python train.py --num_hidden_layers=12 --rope_fraction=1.0 --optimizer="muon_variant"
Each number is 128 + 32 x the weight over the matrix's rms, rounded and kept within 0 to 255. Layers, rows and columns count from 0. Numbers have three digits each.

# layer 3 attention value, 64x160, rms 0.12, rows 49-63, columns 80-159
143164148140090095158119188071129144143152139095121146133173092074167141164084072153156165126108118077094130116126154100128109118149145112090085126109111141131072158078105074233125160139119150135166174115141126143137088145122128185090113168
145115176106150139151144137170083140041091109119105142113123181163128112213142130100111139189169046098161138161198126156080078095119155156090162163117056146127092143082160121111134062137118096106132121096087094112127160115190114188144087148
119125150143124096180147125177169108193160184153157127053149083112129125104168200135100143189117196102124164167088093117160160119167115105111183108171119142116093065122131155117183093146113084103114156054137060150141171122135137125096097127
121112093141104177093152138118132155140142137154119097077118154127180148176162109088105146114135103117105150132113228129130164132153129061112099114205104153191043170075141100185180149162104152166121148120110123133142124106120171148142157173
127172171157162122123102180121071152113140139077137124125124129130153117141139060157106114122115092091100111152151109162111142133093126112055164135078166119124149181143163104085116156131092090136117105153107070197129133150100127195139101117
076146126076121137170119166175083145141144123121077119114072139184091124089173105113173216125119117081118116162120183134126132133133131090185135160139060124120092132140091139104147098112126126132158095118158119118085075147061102155026106100
133156106102068135057123189124125139181070116129093127117111118125157144103108096140114092083132135097099149099068182155107109150175122114161194100167143175122050140151157125145183117165125082118140054087117135163145063138148103160074134118
079181090059091206093149129174133086129111092126145100162080167097169077091054162095165105147138110121106174126144121134125128107142134091109117161078051120108153152097101154156147158190143165137152161132189095182123117133163130084085156108
106141142102061081076130151129107118103108175127111117193155094151153113117153186100077111125111137135161160088117119129092098127152138124146093100140155113106153080081095060123110104114088145160116124216113098086153101144172086164199106160
138144147111113080154121103156090109111077120122161160097122107088102146118113131095164140088090124120142165111216116138164081109116130116142082109072116127074137141108104188049159135115120063098145054147123161073126120115159168073092114150
165108164175105084147123140151102092107079121143125146058151081216129157122133067113182101107140076151151111141113155107168150082192110127145048179201154152118150128096137107102107158106107149121159119125094171109125152162174082133126175141
124201109069196149167160103113089121096169137130172132129096069106127152138170164155037098104175138081132181129086094111115083165188132116176136131115153147108103186168126141137110148117096090125114162163125117088130169148188163109158115139
080110154156054161173087142121091122116136150119122094102103100161149139147133122148057130121078063160128167109119114113182137093129125133183144061106102111115115126134092087078113136097138167151122120102128068095113157119141175166186111081
178123132092098112172123149137157126151108117108092152105101119130106105144118177096160162138092164160115076125090147132113160096168154130101178137176136132159125146176093092168117131162154176158117094145133112145122094096092128193146099153
160178124165102156083218102100187135158129094117153193115174134138133137118128141161157100155103113120124163139147180115068093130128121101153107131115114116100082108089180184116173119112157093111112088116148156100104204151167103083115148131
# layer 3 attention output (transposed), 128x160, rms 0.139, rows 49-63,113-127, columns 80-159
130167148092127108166134177135138174097142149188165111089166112118062155124163124129129175137142105124149169121166133142112101147097133122098108069062190164126163160127092149112113134093228148129125142168125149118136121138139084063149112096
188145159069113168136170147180124100199140130096151147115173159098119112158148149158098101095079121079154136132116052122137219104160135120113112159113142136129141122113100077132149146173123116128150154103166140078091135138105133074178132134
098108109079151159098085125120111123087143030124148102149084192120152132158095079167116105095147079057090139085211125149118172131095097105125139151148115110094124117132156139099090122120138098050099109141146141080142074163098173179148107134
097173115131215129093138181129142090173040179071167113158136123136138140076106103126108101159161144139157122182123115115120111126149086109151096116154151090112186149164075138081109104123158207158104121193140142112183136096133156146114142138
113154138182083092076151068073162115104146136147076089120175145093113135099114174064143147138136115129113121142160153142078063201080135064176166145095189156170060110105151123141147129167100129076176095123154143158098111132114092098114111067
095163091075089204112162104135121116118130101126116135091115125086166093134155098147193112156101065103091134137105132153152105136138082109105084089089173144105128080166135120149169131102205175087181095127124114103155144102114116095176145110
090129109087137172147095104118106089100141117135079168162110106073127167160093129038212139181152139121144088147157098145154116133169125126184117135167150086154178160149130115103165078149162114169133155142085167131139114159116170152126100115
085145138130176173101116124124078108136075164168205088088150070149102103138149147107117147128167076141188131124100100097166144095067125174142080140197156098106166094130089140114138123101157161125103117120041173113079214140131122117146133127
102123068160110135197149076107127169115186185111164125178143121127137153142120086145153172182096117165106052115098158098152086141143124085142180061084112128119151157115126177164123098140133157163077158097144156076074137137102134168111135115
136143170116119123109142132158106131138143166140094161106195148142097115083127141164166129144195155054097125155118121160069169128092115139134082103133150119137107138129176127131088152081065204103149127101172110186116188095167049177132106158
083170124094172151108075134112121160119117118150103136153146208105138178157083154160117191122121197082173126088138136155120150118121210201154153126140113126114132169190104107160152109172111104178114080126068125125038061072143151101111120210
097127174129120101165148141117136142125148091148098078117165179117145105101153129105102150072073096114099108129178162103074146178080175126118124126150086127131169151128216143129124162162113111173120172103172124133210136102130188101164116160
129131137122159100091128091143111111145172109066129142182174106170071107119159100159115145134113147067140080089193080157162113166107172159146121141147137137136162170157173127181144129107114123079126099151181163088143174154118082138096151102
130173128031144102096088134082131155145142169173202136068139052140140088157150099110117108186149107132112136125131131121171124135184132094125139152093154117126106191105115144179116121163156123038140151174129136126151168135149065128138152134
103140169128131120101170164111125149072071095133122148100127180152089115135095155170097156105168176114168101142113137139129151120136140139175168102140215109167103146202170101166074137150151116158080143103106107146117058087196170177128092091
053119147115117115143108118110126115065153173132121158149105141122168160142108090094114113105165081135087092151141124134128095154153097150134162194164099123147143113065180140070130146140078123112182095194128108121103090098094166174069113079
103116143123141105069036096084125130166148131118163138128114137218121143104103117154138143203199155157046110125100139114105097130158160100145142123146133108093086089127109167151108081119096152061115062168116085189110101128166108136126151114
182165107128082083127078102157158111170125139070102102170103112151155146131132098080107161127195113145112137166089153128106064133103172157139120104140125137150215185121148142117114102177133185163145166141125130156117124121121118169152062164
120154121114052077202124141153075160112147121111095108119103145120095188181099184131182160067138111137168159043135085119108071157111111122105151143163205135141133096131105095168163099128133054173094120132144125108067153123118040176111139060
171100195073117137137081118141132118119184130119124083176182086184106109102140117141136148139134141163126145189113092110141153038161094191139105137197088120117136192150162146180117104086092201153079125107106102098127139120174138110114124128
159124131135117114144121095167155114103063127133135149163105147106106111108100139114104165132104167164105135079121087118097109151141134148134106165123102088148169180129156120102091126193072079080120154139128125128085144155123106123130142168
129132124185113097114110096156149070116099097143145128120125134146164138126113114138119162138081149098162131124127128135144119089112104116127174119091126078080230101139096154144164093126134110180123179081147149112170089144110069125142118169
131131126194120078146097128162147132087111087160101173121085114094181169108139164129136160107066159084168097133126133115067106117139165085149136101108193133110140135146142088112132085103144063148145157092123135083079129162082086167135136166
179100124092133171125132118148125152164065093130142141102109122149118112175074170171187113133148104145153107172180086146127173135163091178108134150110138167191127117151115128109156142124110154085189121107109136193167140164149143035129181110
118094117133168120152135157112171145092115114134153119136131113133151141115123147137112146111140096144111061138109124135148131140164175125163177142144130116122109124089137130130155153143130119124100134138098107130144120100124187148158085126
150153123117109136163122096151138116122158184075129147103141105172085090098093150117104126134123121146036110115083157147126067145150113119126172137137147114162165128136100200093123134108159150096074136122128174105113169171156132148147139104
121100137125142112083085133133129126176129136094130128118119131148124182130134136117154110150133150163164160139092092159142139115145176161094123165132139146131108130102123142087111130136139160093143100153159137172075094122127078145099126115
113087133165071097172140159091182164135089158119061159102153133103147157175148170123191104098151147147169144164092141147113134132124096110058081102157120090081148115138089144136100090110112143168116149116052107144081096078145133111091125152
110138082207074154172154142152131143111115132105121127159075179128130149093052156138129138115086149145108087119115118083145185123121091145119148093172098153131125050087170139100175098073120085212137176115084128131121112081100166108148094129
097128116096150105141065103151137147141174184130156077117137107095186094158170082096076159153150106121100161124168106118143093182140129131133050114119107129104157174123054148100139115113106139100173097110133161101219217152137103107104161114
# layer 3 MLP gate, 448x160, rms 0.157, rows 0-42, columns 80-159
138150151175111104099148153079115144157118116083095154192163127143109108108114111140108090187118189124120056116084170134124076099153183163148124126097139134101130104147154124126165132110149161161155148150142154182092164134099163134090093089
141089154135108147193099111078136114088171156100144119105062139114133075098114143098059135165164117141152111088217087133146152148080125147122106171127139137147101136191127164156099090182129123115137107063191136157169147151110133215120178108
147118164095134142070112078102116121115190172121081150109163106127130147137077151177178145099126164114171125123127122138133089100137117161106149205122104123146133155097084157128161167166118122058102113097108086184095121181122123143118059109
109152137126172134071129149142108112065136091069110110154115112120141113117104113117114171159151147117088138083118151138117081119102132081160166092146145112152116156175143195132121153147190112163148100132105090108138142133182124106070159107
132096074116176233122071117192138111120103172114127126059102127160155117146121140127109137104080139085105146127158130102128101106088108098103147191129110099118095145123173131135128128145120127156169134129102149094141128166090088060166199189
097120091187117068149115164190210136161147099055108153149158166187194107219103169067086119074155130104139194110124119131112119070128089080128102074144112080162087124111136055132103118111083168150111088150144062162150124114166139131123102133
150164169111109055095144223127170112075117131126145124103093141109161108118148089138163127143128078192092151156130128166111191183133134164174123125082139110146098114155176103096109211155101141089102144117137123047159139100109083138077124097
162095104143105129193140147119094163091154108134131224140100142089077119159158134147148200127136036090163141157157147112140159157114130133188115107141171134104129102123197134118093137084113119126116136104097117160113139114138120163079116143
142137140103094198114104116127099102112103140136172137121104069112193063112170107149145174145103104114068163115161141096110173139119116103115181170083132102066146126148129079175136145125161192088151134125103148172083114053124115121140142128
096188119166131163157167103100148129155133141130158163160114107052128125148160177114071102168120139148184172079093142124168172107127128146098150079118106140098104074102177118127091122123180124178106129141109163102131139082129165126119117117
102153191095155123096157195130100111077163173067125177178123132179147154065148104152075120107167064140137090095092123132138079177164155070115113137150110164107164161088143124194101165119137149153137175124087103160119107138126143171084077108
178153116151151090156125111076165151160145118129091153161149196121117110146129169154126075146167159099110120090097169122126133109114053125175180154142134071096206116091078088161130176120097134192100122141186122106156120142068125155148129144
108115145175108147112167125104143121096099136103145121100100097156117133117175141117133208063163085136212097107095148117182044124151058101111151115141086082148103076102091126162119100148169139129085135098121086101079154180117099094153102111
075169100109135184089113112114111140140117174182124155093102080172113156146137120124108106148179123136044115139093169128132124137122082172112160119112148121128102070165090134133114137115158074119185166135118161148160156130104046103142154087
116142073115128134169172154102140073101196124112120114166168152106111137150119099104131134138101087204181164109147180104117146204206188138162111032102149156100129176150120193153134117165099106152096136122147143098139070142102148112116095119
106134105118102121098115127166128109126090196129180132131122100096159052157164132130127110169101125192144134116094125105108138118151149132192132094095075133111114072130174201156118179157106189098157164068155118074103171126110066119174111098
139142104153148103115131164089160103074108175139193105111102165134187108138141090188118121122197107104157061180150126143148081127129167079111106084092156137086177117093120142124057168121082129067109081167103116159105098095113181104099069130
140156173138151144140158179132123161098115124159089079069082102093122138181201127109144128116112138163130097127103116156090150156077177149094156120140108143099125170138113106117096117214136099187101139122137085153088105131111100136135167210
101136156131144108137127079110100092041162172097187082143064202134082076091111093117138133145187117144104075119117125117100172117150083105186127143109100155074156136170078155128112113148054144117152204155113100081178139151102098084169146118
130161096089069138147156182142188119111158115127081176138115114102176143069187096114064121129161142114155098101138101144114111099104111208129140115132094120096081140140173105158082121151085191093091142155156077161129159075185129105150124127
161140120137164132134167139069112143150159150113182167133143160177085143125133120084101144164166126155113182174125188149159095135117166143144135079124147119156058137117135150166160123170110092138168137146147144084095124074095119127081138121
118153122131122175110102114105153098086185123176131085152145114112177101129150142108158093170132122147151155079215058124140119078109072097148201165145126160162159187139104163132109153135127107125098184090124092127105108197102158082171171133
157103101079122194087076057117092136174100113120173098126096150122164181050081146131094125148112108144116109047161113158156196136094049098113131144138123170104107129128064186091078150134155135141132093163184156129125140194134145146147099159
103157064140154159105055123109125169131089109097096124186156131094135124056151090159116140152094125127117072139150189081080137091158138154144114133150047165107141090198160121135092140147169132078094075166112120092141074120155102109154183091
113103150132116157140183183154112157154143094136127117135121137146133164153163111152156125141139118173139092065123066136112111156181169142086174119101134183142160102111141154160184168135152131107116141129144135113097155162125163092164122123
120152075121152152048082066141137125144148155093099154108090143136107143081133177132093116068137141138098168138156102094167155115160152111135127120132199123104138127077121156124069126113186128141108099152102144107119116128133148098120138114
136129112161139098098124114128128125116116123158129164128137104147176064134120097178129110107115130121106100092161134133099153143164120188121128120152101135176118130124063219083153148108065164155102130136095111172136140162143136130121115132
104061190159080105115136115128065144137120119074137117176141114037091139139188120104129103103108166132097128099144092144133104096097132089201058155170106166112112099134163124156148127096121163159146128163183171126160154092133146097096162131
212105095137085151129107161144119117127112175138140111067101086121134077159140176116131105144128113096125155090125106149185168093101146122110107181077128171174210096146118110131110086084135089113149227081164113085155156148131125109213063113
089124118113123087134105126112157113106042153149131162142158100166100149191185196130122134122181146152142126134112157081168135098131127143125140146126092176129149081149118133135152143094099171044123159155144121088156145167039134135168082159
133144167157139146171060194092105126147106090174134121120102191112152151211082126084127131163143102148140119138131130114086136133157153126094180081093094164136097110107140182116105099166110183136056167088110186137091130154103154129112128140
096134148116154092102113061130095088057183128078139136148126191100151132174067097085121194085140126124125080168091125118141139066106101140180106081066105134160160109121113066141151167122088120115118121083160190139131134123152125138162134079
161131168112159114112151214168099106140112119135119128056150144141132169131143110116113133126131127111171194086128121082136101104115114209138075111105135132089153145124081132128120180081080133142096107141129146150114151140106123102177113141
096131112098119137112136141123108102149124096103180175132101106088148125111084106057131088150116141073109122129149101123171118126076096123206172125094079072108175113205162121128128169084167154189125112108122146156135115124110177126104183142
096110102103147076145122112109114172130139115109134109128182092136081120115128158161142190090119194158189163087157072158104127104180133192123084112113144184099138090151103148098141144117131155166103102160095166097117119160151178101096134117
093143078111092117122100156132075121125170093138055150124138121113145048093137148067087120112149140116112201132103133185122123117152118145094083138149149108174120128122165130127131141101080166146160117117115151116150100178138120170107054076
090202152144132148093161144133167125115128165126081106108125129147179131121129113080090118136131165112136164163096081148116141153135184124135111122166106140151131127155130150171126188184070095145131083118091122204161142126151125117134195204
128076104096113134086150148070114130122085127159121107103115089115105181116141086124152117097149134164059129138088166095146180118147107127112100108080113095089141102150080167111154080130163116164134117146125102126152158135144122136178206123
105138128110161136159137142170068135149159115139175196087129153165142115080106137180146162071097080092132116158112127135119100139131184057107088122131132149167154114159185144098128091137134110136104121153110134130132113142108092143123116159
206162149105126104119179075125166167138176172112113140107192132115129075116098116143105108088169088159093105113138083105138177143150143059098147179144061112164180154134134122133089130132097133078103173166110121118131072100149123163175111097
141092120169108068147137127103096144062147143105122108089135084134115133084140179114107146096129120102117118113075135158109078142092075132119110138137155105161127144094166149166155151124105065120166118130141158123164084150103080129159128126
198097146103111163164139164127118141146069089132101087125123153162131092155176192141145156138114120079062123163168113151122111110071151170133127133081105091102133148116131113208130121095123160128101130087153156112198092165172147120170172077
146138132162090074104126111105105189153172085134171104137144145154114122098133076151134161084113149096107111085133111096073158110106153111119109175124135097151133113123131087150157166112143132165106110107171112093117154173129184129103128146
# layer 3 MLP up, 448x160, rms 0.155, rows 0-42, columns 80-159
133083111115067152123120117139125100120144134090074138203109089155077123110106109127169099191120140158163107099129095107076092050111085173144109103145123146145137146141137121123164141138111114139116113134115063191148102174143127130038161089
104166089104158120058155097157111090177124104115120153086207092115089151169145150098165109098145164150103103138129201105100162112146104107149153100193149132145134083132086111141083215124136086122178053121093140049111146136073078070123176171
162121165127136117114086114139115099154163154135122147159147175107067159121068175164176125153092129081218162114152090141124063118128175180095184144123132102135126151128127138096169165139160147066095083124142150162095114147109116152089109073
130114124173138138177098128113107151148161144154104110180165107121131141114150112117101106170203155121161129148125144135088179120105171150177131145180074145132153085131134074107077178095123092106127159136137191104125104116130118171124149068
091107153177128132105174104181071098146132165052083173155138154157106066112155109154157104095139121139110170137164086093146121135145123095129099131102105143085106082172182167150118123089132133134168160147095119115160175155107122148088055113
156141105062079136162120138170071133105161102167174214109133126142141137122080088116214121189136085084106111125173156143053127149171163186119170179156116149075156184169107178114147134136181149131114122163128127092101132157121080140152170083
169082125093113123072082133117092139161155158180108169114142140131120113115168110097112117085141114109155084140119142098121148070069148112076055135162152108120108148063104155123109166109141122145123116089088114127163141137070143159127072091
161106126136150154114148125118187118082119157135126187138127094127125154160169158108093161101087106112099142128184098147206151175124142161084147142153176143079109144169153094159098115153096087195102086084129125137139131057137162146085126140
154124100064099155135095148126151133107068171120139178140140134092136123159141072080173116185120126188082175138128113152162116143195122190115191117162084072096146172165079132168122147081164160079129166120131137146112085103093156124092136083
059110107118132130167160178125123171140085083156102136114104103206219116132077174158153107122089102112068096076110116166127108132106163081142077150116215111147131114152083117117160115121122101060133127105154110098068046131105122166128125175
149069151097082151110041036137164143128143150157150115139130122051140149113123111070192083131132125119166102107125138167143189110105108126144168105095148123185110154113098118099144107106167150063156112073143087100133106164120129205103112169
161121115172063144117172112099158239127142118054145094181138127129114078153091149133088092130105179087156094092107144196103121125112174119154133137140119108106112192166115091116102111099173143145087174092163129133161069130095144169138115160
078171167117167098149184184121148089121176174111143094148140100153122093137147126130208148066156064141207158122081112131144136128135061182067109088171101152156128148125130147140125074170178119151133129104100079126111149108118133122102071092
126200117147071154119113139119167130135095120171063163175191119086155105164114080154080169121107186077096079132106126076064124152129125153154104119169149071130126072098168109122165116172129179154194118140061132146108171148105175103124132162
149112125090097077129147149089138187121065180136106185111174099097126112110106133093109107086129120182150084088157147177121098127143162167109143136124142103154106154119074176114142138142132191129096130117157124204153153067139112131122107090
121121115127170120107137142075120133143158107171154139183131173075126103147132171123120136149086078113194199090111179114108074122143161119159123104164099078061144107076124159171177121079116141122158096167189143050129157160105070099143175094
163207107127137137116060111116149073054141176191117102035123115082130103147110157158058111179108144046113147077128151047106122049148146133092052112083217102124153150195125121078095109145144101057130157155113174122097127126190158100081128117
136140095180170133127156085120044097101133134107093133085110077155131109077051111153114129066098160093161181047134109150135123128133123160155153165169182111115059163104143114176129106168164126161072130152124134166150138102137113191127143169
162111087075104142135190097175141157176095174070152155125178094137103124156169060162058112124150129119119168115150093149084107129164135175050135127142131121125143113154059150091098100129159155077081136156103134098129111157144103093105085124
170129159145122217156128169096118151137118084058169094106158197098127114138092182121135153119154203120110136179063116125138109138127123146129142099176115061113136164171108123131111114135140064117163100063056134121111153161140114098113161159
117158152139104127123096123195123114091113154132114061122106117076170105116083171168190098104122164096103144153155104118134150129092101102146147168141138153116137154136142105145081182053143138087114121107121139192159157097158137115164130136
153209121160124130179101104128111111109141212192131078141142131122204181095184175132152139194133133122151155085152087167135147120120141121064183122175068064134121115107113186086121131152089109169072168104140065134104122169133177122162114131
114080142085143057106114128043121158117083111147077183129098125142078136064154146129102134188146167111109126115091119130065117139133098138172145130119124067106147072107153132121135182115183128159156148084160173082137150140126068117149153141
204112080168054112175123175101144244103166105171125144171123165066151125124175114111158109125165125102142104127155132131187134199121118055149191151111166078149115138137132102130099125099123172189126094078142115171141130185133141120125167169
148135142104108144170146151128118098150209143136138130139153126108059124096092160108154108147065139146070124070131115134162171130077109096142155217127075134116156110128150132105169084101110087109128124106096114163149127145121159125123167192
127137132096180053105140102149105081160112078141168089151108222106116134114143140085154098119113114149160144195110103138154179154144144105164132076126129140166163211154054114124116137115128089124079110128127219130058056126162132098108157138
106091135104129125081167140117096110135083089176103161105172149101165106158165153179120146142085156078104152085132125177160142094183158148096128189179132166117171110166157177135126175160091081144069180159159147166101053158109169090106136115
107130159177121127140118159140137145153099165123172146136153035098140123187143153114168081113118123113123106118125100187187095133153125103092110122164165161094086132207144166163092077131122138078105174148149137128109153129102096150105145108
108128154074103145114130127155103100076123063116121111102195141062186080123119141153150145105157139110129129083181114134086119168120140152055119142175110096119127123159158165135095141167133194062141068114102078160134090114158149168138140176
154108121139091206121119075136080156105126137165120111120087140108183105083096085120146160151116167183128187132137184084160129152122109099061159120138154116117093140156128130171138081109133114088158160088073136135142132071170073149144165071
174146107142149116060202095139143142142143158132166156147156103076131145090127078192168147069176137052112118157130107131079120143121091133161107131123149184111122106148096135075135129107145150127140137156133146063119094119159106201164118171
095137101100159079125141159075164103095158153125172075101115129105144161127140105088148110144124099077103062114139108115189104136109095152091109139084174170118143108179120106140128138097130140088192187152095144151105181124167113054096143074
147153151138114204114114108166155130068133080128045142102135115136151137136098061128171098092085137139185139109122100132050103089110144128104141064164216062095085152156185164127126143146140103132090139117118097126118128119102164140160090127
169101109114123124129157127089079126145122134086130177060137127097159182145112162092126098082136073071115123166205142115108089127067087159139101126081118089074213133173145165114129128132149174179145137111201112134133122102121136147106168120
088162122108162087152121079102110155116160115121120109142110077104148116099096140112093146079131123138164193079151110118104122070184118201117090116108177177121115126129092125114137051115130134123125138127085134105170119143143168140136152144
135161126149129152065093126138084121112104085140049101139148130106150143117120142084090164088107153120071160150118121181106154068107128181098149165136118095114140158087156092100179138096135126140138152148133101200086146113158166150161116063
132150085180179109134110180173129144112200171177136063131171127156123121103087107126085163148120143081088158195050089107131150146108126139102128115176158157163118061133109106130147142183171161187140124116130135120143118055102127096182171162
102150099070143128190114115143149128092068153134124133133135108162103148128115062139101095142162111139129128147149089090145089134133125184101138156185112130165138154089101141137103124193134096175071132189136083069082087114198145175139098072
166119108060077134092136140162156185127100161146093143162098117103130147185118121121190146074101181190121123155135121128116166120159108188110171136081186138154119154148091114125096132103211120164146118134086141174154115176145151163150133070
123164168139136120145125115131109157159093099138134175124100076107118125140098181153116156209064121137130092092069143024108119153125117083099139124067126079105157094082172120155171078122157119158090181143092106060102112108025095088170147164
154134178092098164042159112145148125159163160116126150160145145165123152145144039128168132145161126189110156158161172140117166146225153123089144139102139114101129181122058119061119137153112166126140086129118090124091100089079183137137147128
089152133108156098043156114120158097147152188121125161137172078135143156088135109107111111160176116145142118122059145117076161071144110090145134092113090131126133146114103126087087121114119100096118105064111159136118147099101150160102060090
091127157112155110196148130175109107138140111135163124144169083101153140185140139100094124088083082130115153125164113086146139166125142113118177140143125147100131087108131146135131084093061049101171084122074180150117081105186088021141151083
# layer 3 MLP down (transposed), 448x160, rms 0.176, rows 0-41, columns 80-159
137163138167139152110105070107151080182090144066034152065153157092090099099142090149108105075136096138120146091067099138140177115201088157151075153170155133140105121133113075151153105103144109145152118150109091147180154149102110092134153135
100158163132079127096070090158116118129093111117112179085117130142131164099122104121147075109190115154146118131130141122145138098129094161131131181130188132153090188140132097092098132099113164111138109052115149106138121140135136163111100118
086108119086148120091186115108116066152141133105140130133165104114090113124132151121112090094141129112174152088135132110101157124189090146111117185140108127176181118149171091100119120164092117174161161072083086129138134131163127144145117147
129135136161156112145161101166145136151119093165104078093150113113056130135120111137151134136134142128154105075178128164137173133075057146145163128085080153104144150097150118134107052102213122119076095119154128138241147177082133171103091159
144098136121132149109139130155154107116170171176065168127138119099125166144121105161127176063126104089170187128170150070102102156181245123098110159119155112126100111111155135106154108167153133147122210149115150104244105116133108170151203111
180120098122152084097132163117136131073128123113139084141105101150109083123196128104204145101122136090124105120136092108094097118138108170137139175125087246092100145123121138114168112125117146191081101126119169090181139132087112175124114117
125145123114120073113156077127155126135008138194131149099120085106132216146103129137131143117175130114144139151123111091122137131204166106111107138185147120131157143159155138160136175198134151083144129125188167178212098115146100102078120162
062065205194112132143097182156177102111154135184143108155158082096157123152117090128146081112111080149068108132169119100140158137106177140131124150106081113159112128086122107082156126100152135171159101073082180156098120137107169072161129151
160116138088163081116200107127133122104123147117086138057166116126075123171096119124152119100113225153151100156139125077131134107135116128147142110131129102121135110131153143095088184118112096181124141070077133116045097127140106099120119138
042102105094129165148132145117148130105115084079165136083153121071138159158157130104071177180176136121170186159121215064190121075114098148088117118109111119074127097126131162092083115172155101159103167120154222159149179151111152105157129135
075148094133109141098155173134215202180146092125166080102163155143158126154164142090231141118119171109104127112110190118144106067107056192125076104201106081096076157152097201115161173093124083130176129121120162123142105077106124114124150173
157088165148150083143194094088138163168146173121109104146109126115128079169130130110090113091097167090126116107153085110096090128133097108147125137106158094149144112127086164172143158052128158121088160096156161144097074117081141148112158121
119116062133129116177133115101185132155191135141115144145132127108123147145096159074112120160171088044193112109109138119127136206171134127125090101152133116078133117124129128150135135146103135161115101101133127141024144087122130171113092142
107127148162055134095123107105141068103125117151147118185155149150162129111151150129113136114153139130113176116066172087109137075105083098119166073116145149185119057123059159048139133136124093130164152106129178180101098174078080145130126170
134146176113053101130124165126117124138189170118195118124070138107165192141129119157128112074089172116167084178114142178155000140089189133148119076083166081110123127125158035122115125114168110178082142111106153132188104190125151147148166113
132037120124115128163128103135127124103050167153133042136146100074166128145128136136126091136116085149123169113126161096087151135120162093114150170020132110139157156102191111163079072169136117156101136105138136095091115092131099082150076114
120084161066148202116122182116117173188185139095128144129121103109088103156155095107156163132141120079136071085115167139140114051147082170154186154215097120152154116113154132134094151147183131107106149153162120114127139111148142118121056119
097092121111107094111162071142120165086114126137096075125141107130145079131091143086103134190188171119192146134071085120153120140137134075123132134121154183130148082109138148078158096109129152163155171155095127125162142197095099126120129110
103137097119128180164197114155154097119145127100169146128158126113140179148129174142178066131154074085028121127164206117169134109104101068133066141164197115097125150157161117118177155185071179166080155089177117087128107120097137159186123124
115124094098122109144099184083125112144068088116090144145120156091140081122137113162131133141145117146107139149058116087155153173102140176147093108202118144092132091177112197167190086185103071115163125124195155155200133170157146115082122179
078138131092107092114102118150143125109090117100138143121106147104140042148171133109107156071085114128124177102126089125101135146143062146130094128104167203111127112106150117145081129120134132111090120105104114127213117139115142122151099086
123109114084149130120097147091089081171078088166139175151167065176175159160086103082122104087133071100100139100098085108119083114143221157130107127157107136133167129124099121146128073141164148168181161220168104141068178145071112088141150147
139190123110185187047074140156102180140103118115139169133113158074114133066077107141172091113128186138147112076146132125077178136096175060139137120113078152065093141172151136078063099114080111102137114152120139141182076175073110123106148128
146083163124058130040095145136135106159055158194166078078112112120169115144191123108153114156146081115068155138093124104077120101134143113126173111144140060198145127198119123164189096068109125092173071133061120127143127197182132096137128147
071210183133129150161161170145127167115154129118120140073121136130085127124138161091082174110120099144129095195140150062108114125135038143128128143122131140158132108150134155097136123173108131114111109114107094140187127093137136180095120170
129117086117139128107124131167120154152053142151155076105119127144138210136125193099131187063131139190183105152099092140177153170121114107148083087041120125191143134149078162117172098091126103122132083127153075149114144061162115100105163088
119130144176132121186124114096125068129181118159138119129105116095159117162089108128061151127135110089090152093122163109119142157118134176170116114117181084136161169141132147139146102127072133131154126108076197114126145109210168125118150116
158127145124140152124131062123125135113155134126080101149127174103116163127142131158108073081124146117114105163054125080118135078114135164123114148123168106147099159095129102202127149135115121104174114081138140112162133181111103175125087080
094078109146086052185131209021095124123177145122091128130100154122110137135176189121094119073132113102079130105162134142124143112161106076131116152079102099122084110098137147112153074104037131156107164105108161065097189174056079159123095094
190096139077108155151120133111144103143208139135134110104069109123133111085069101143076150126086144137110124128067155132141105181086030113127113164122147154102164151099179125154091140140123154209137141157134127152197110144167123126090190080
092121138124072098135073126174125157091101100153129161132133157108094179174127107117116063181136108149154098175090122118085122100136119130133159144113105120132154133081132135132154074147084175076153107099142138110163154110089115160088100132
136073113171158141054096157164170184165130132165111166152135141130061115143145102183103159127162180120188212054146215207088094104116188182130142086110133187143136176113145071176106114110154145139158109059124135069132112214106060145104147120
165127099133134089150163150120082132068125110120114126103132076143121098129126094154150177081151126137107157138153094180159104129117120118099134098164171155087095143123091116055118142160147125139224188207106134139170103156092147094082120118
135122124102112147115148121138152107173115097104104185197085157105136136109145146186133116110062082100126100146182139123114152121114170136140101152115117113102125131174134110137058154134098148125106152116064158113095124160191139105092090134
121102120144154115107121111137111147150138116114193079117129123141071123155153135119108171117091134129165097104174133139135171124125137199113138138114140139122122134146164171135106128088117144174138094116154156149178080142128121168098096125
128140099096124133129040147141131071169133167145104122122170119105089151116086085106100128150102131090079129167119109155148158094180144182123151157118091117152142176145203113083109136121121118149086134070121137147027173136132126147126121132
118146174110167137128180117110163152160136152071092099130125116133166108148153128118177149095120125116172097058148182128117149144116164104171109103113159126176139127134127154129126150158084150172174162154100168136113163099122138094121107100
065175110196110150125132130167097126100132084090113139121100141103123081115113149078109105157106079101140153138103184102137131099149153096109054106108137106133076181104139119102141179177175197079129218117143105156141097139184074160080140160
082151120109143151149119138087105192164082161130163185162132145170086095094158150072133098124094118135058113148113153098108130197160111106137171136102143173110112123117144160134100122095131178129134111137131123144032108135155116101148185136
116119157135112114144136149142092148064091155109138074125148098117135106130115110155059105121150068136155122141158129146138154159182184133097164104150164130243127177107155122170138148089147184184154106104153148216124171118120164154084039119
122070081120195155056155138110174124109115140138096181151099137105146165125072125141138134133155156111105113072165087081135167149109105138099200129135105141150139095114175080135146101151126151074126146170168141106150115104155183118064149113
115107127144162111116147074096151127149137101141135136191162132106137127124053141127089123141121134135127134155098159159150177141101110152083130106145137164148159107156108127086079163170153078121167128135109128135145153087082112140140126128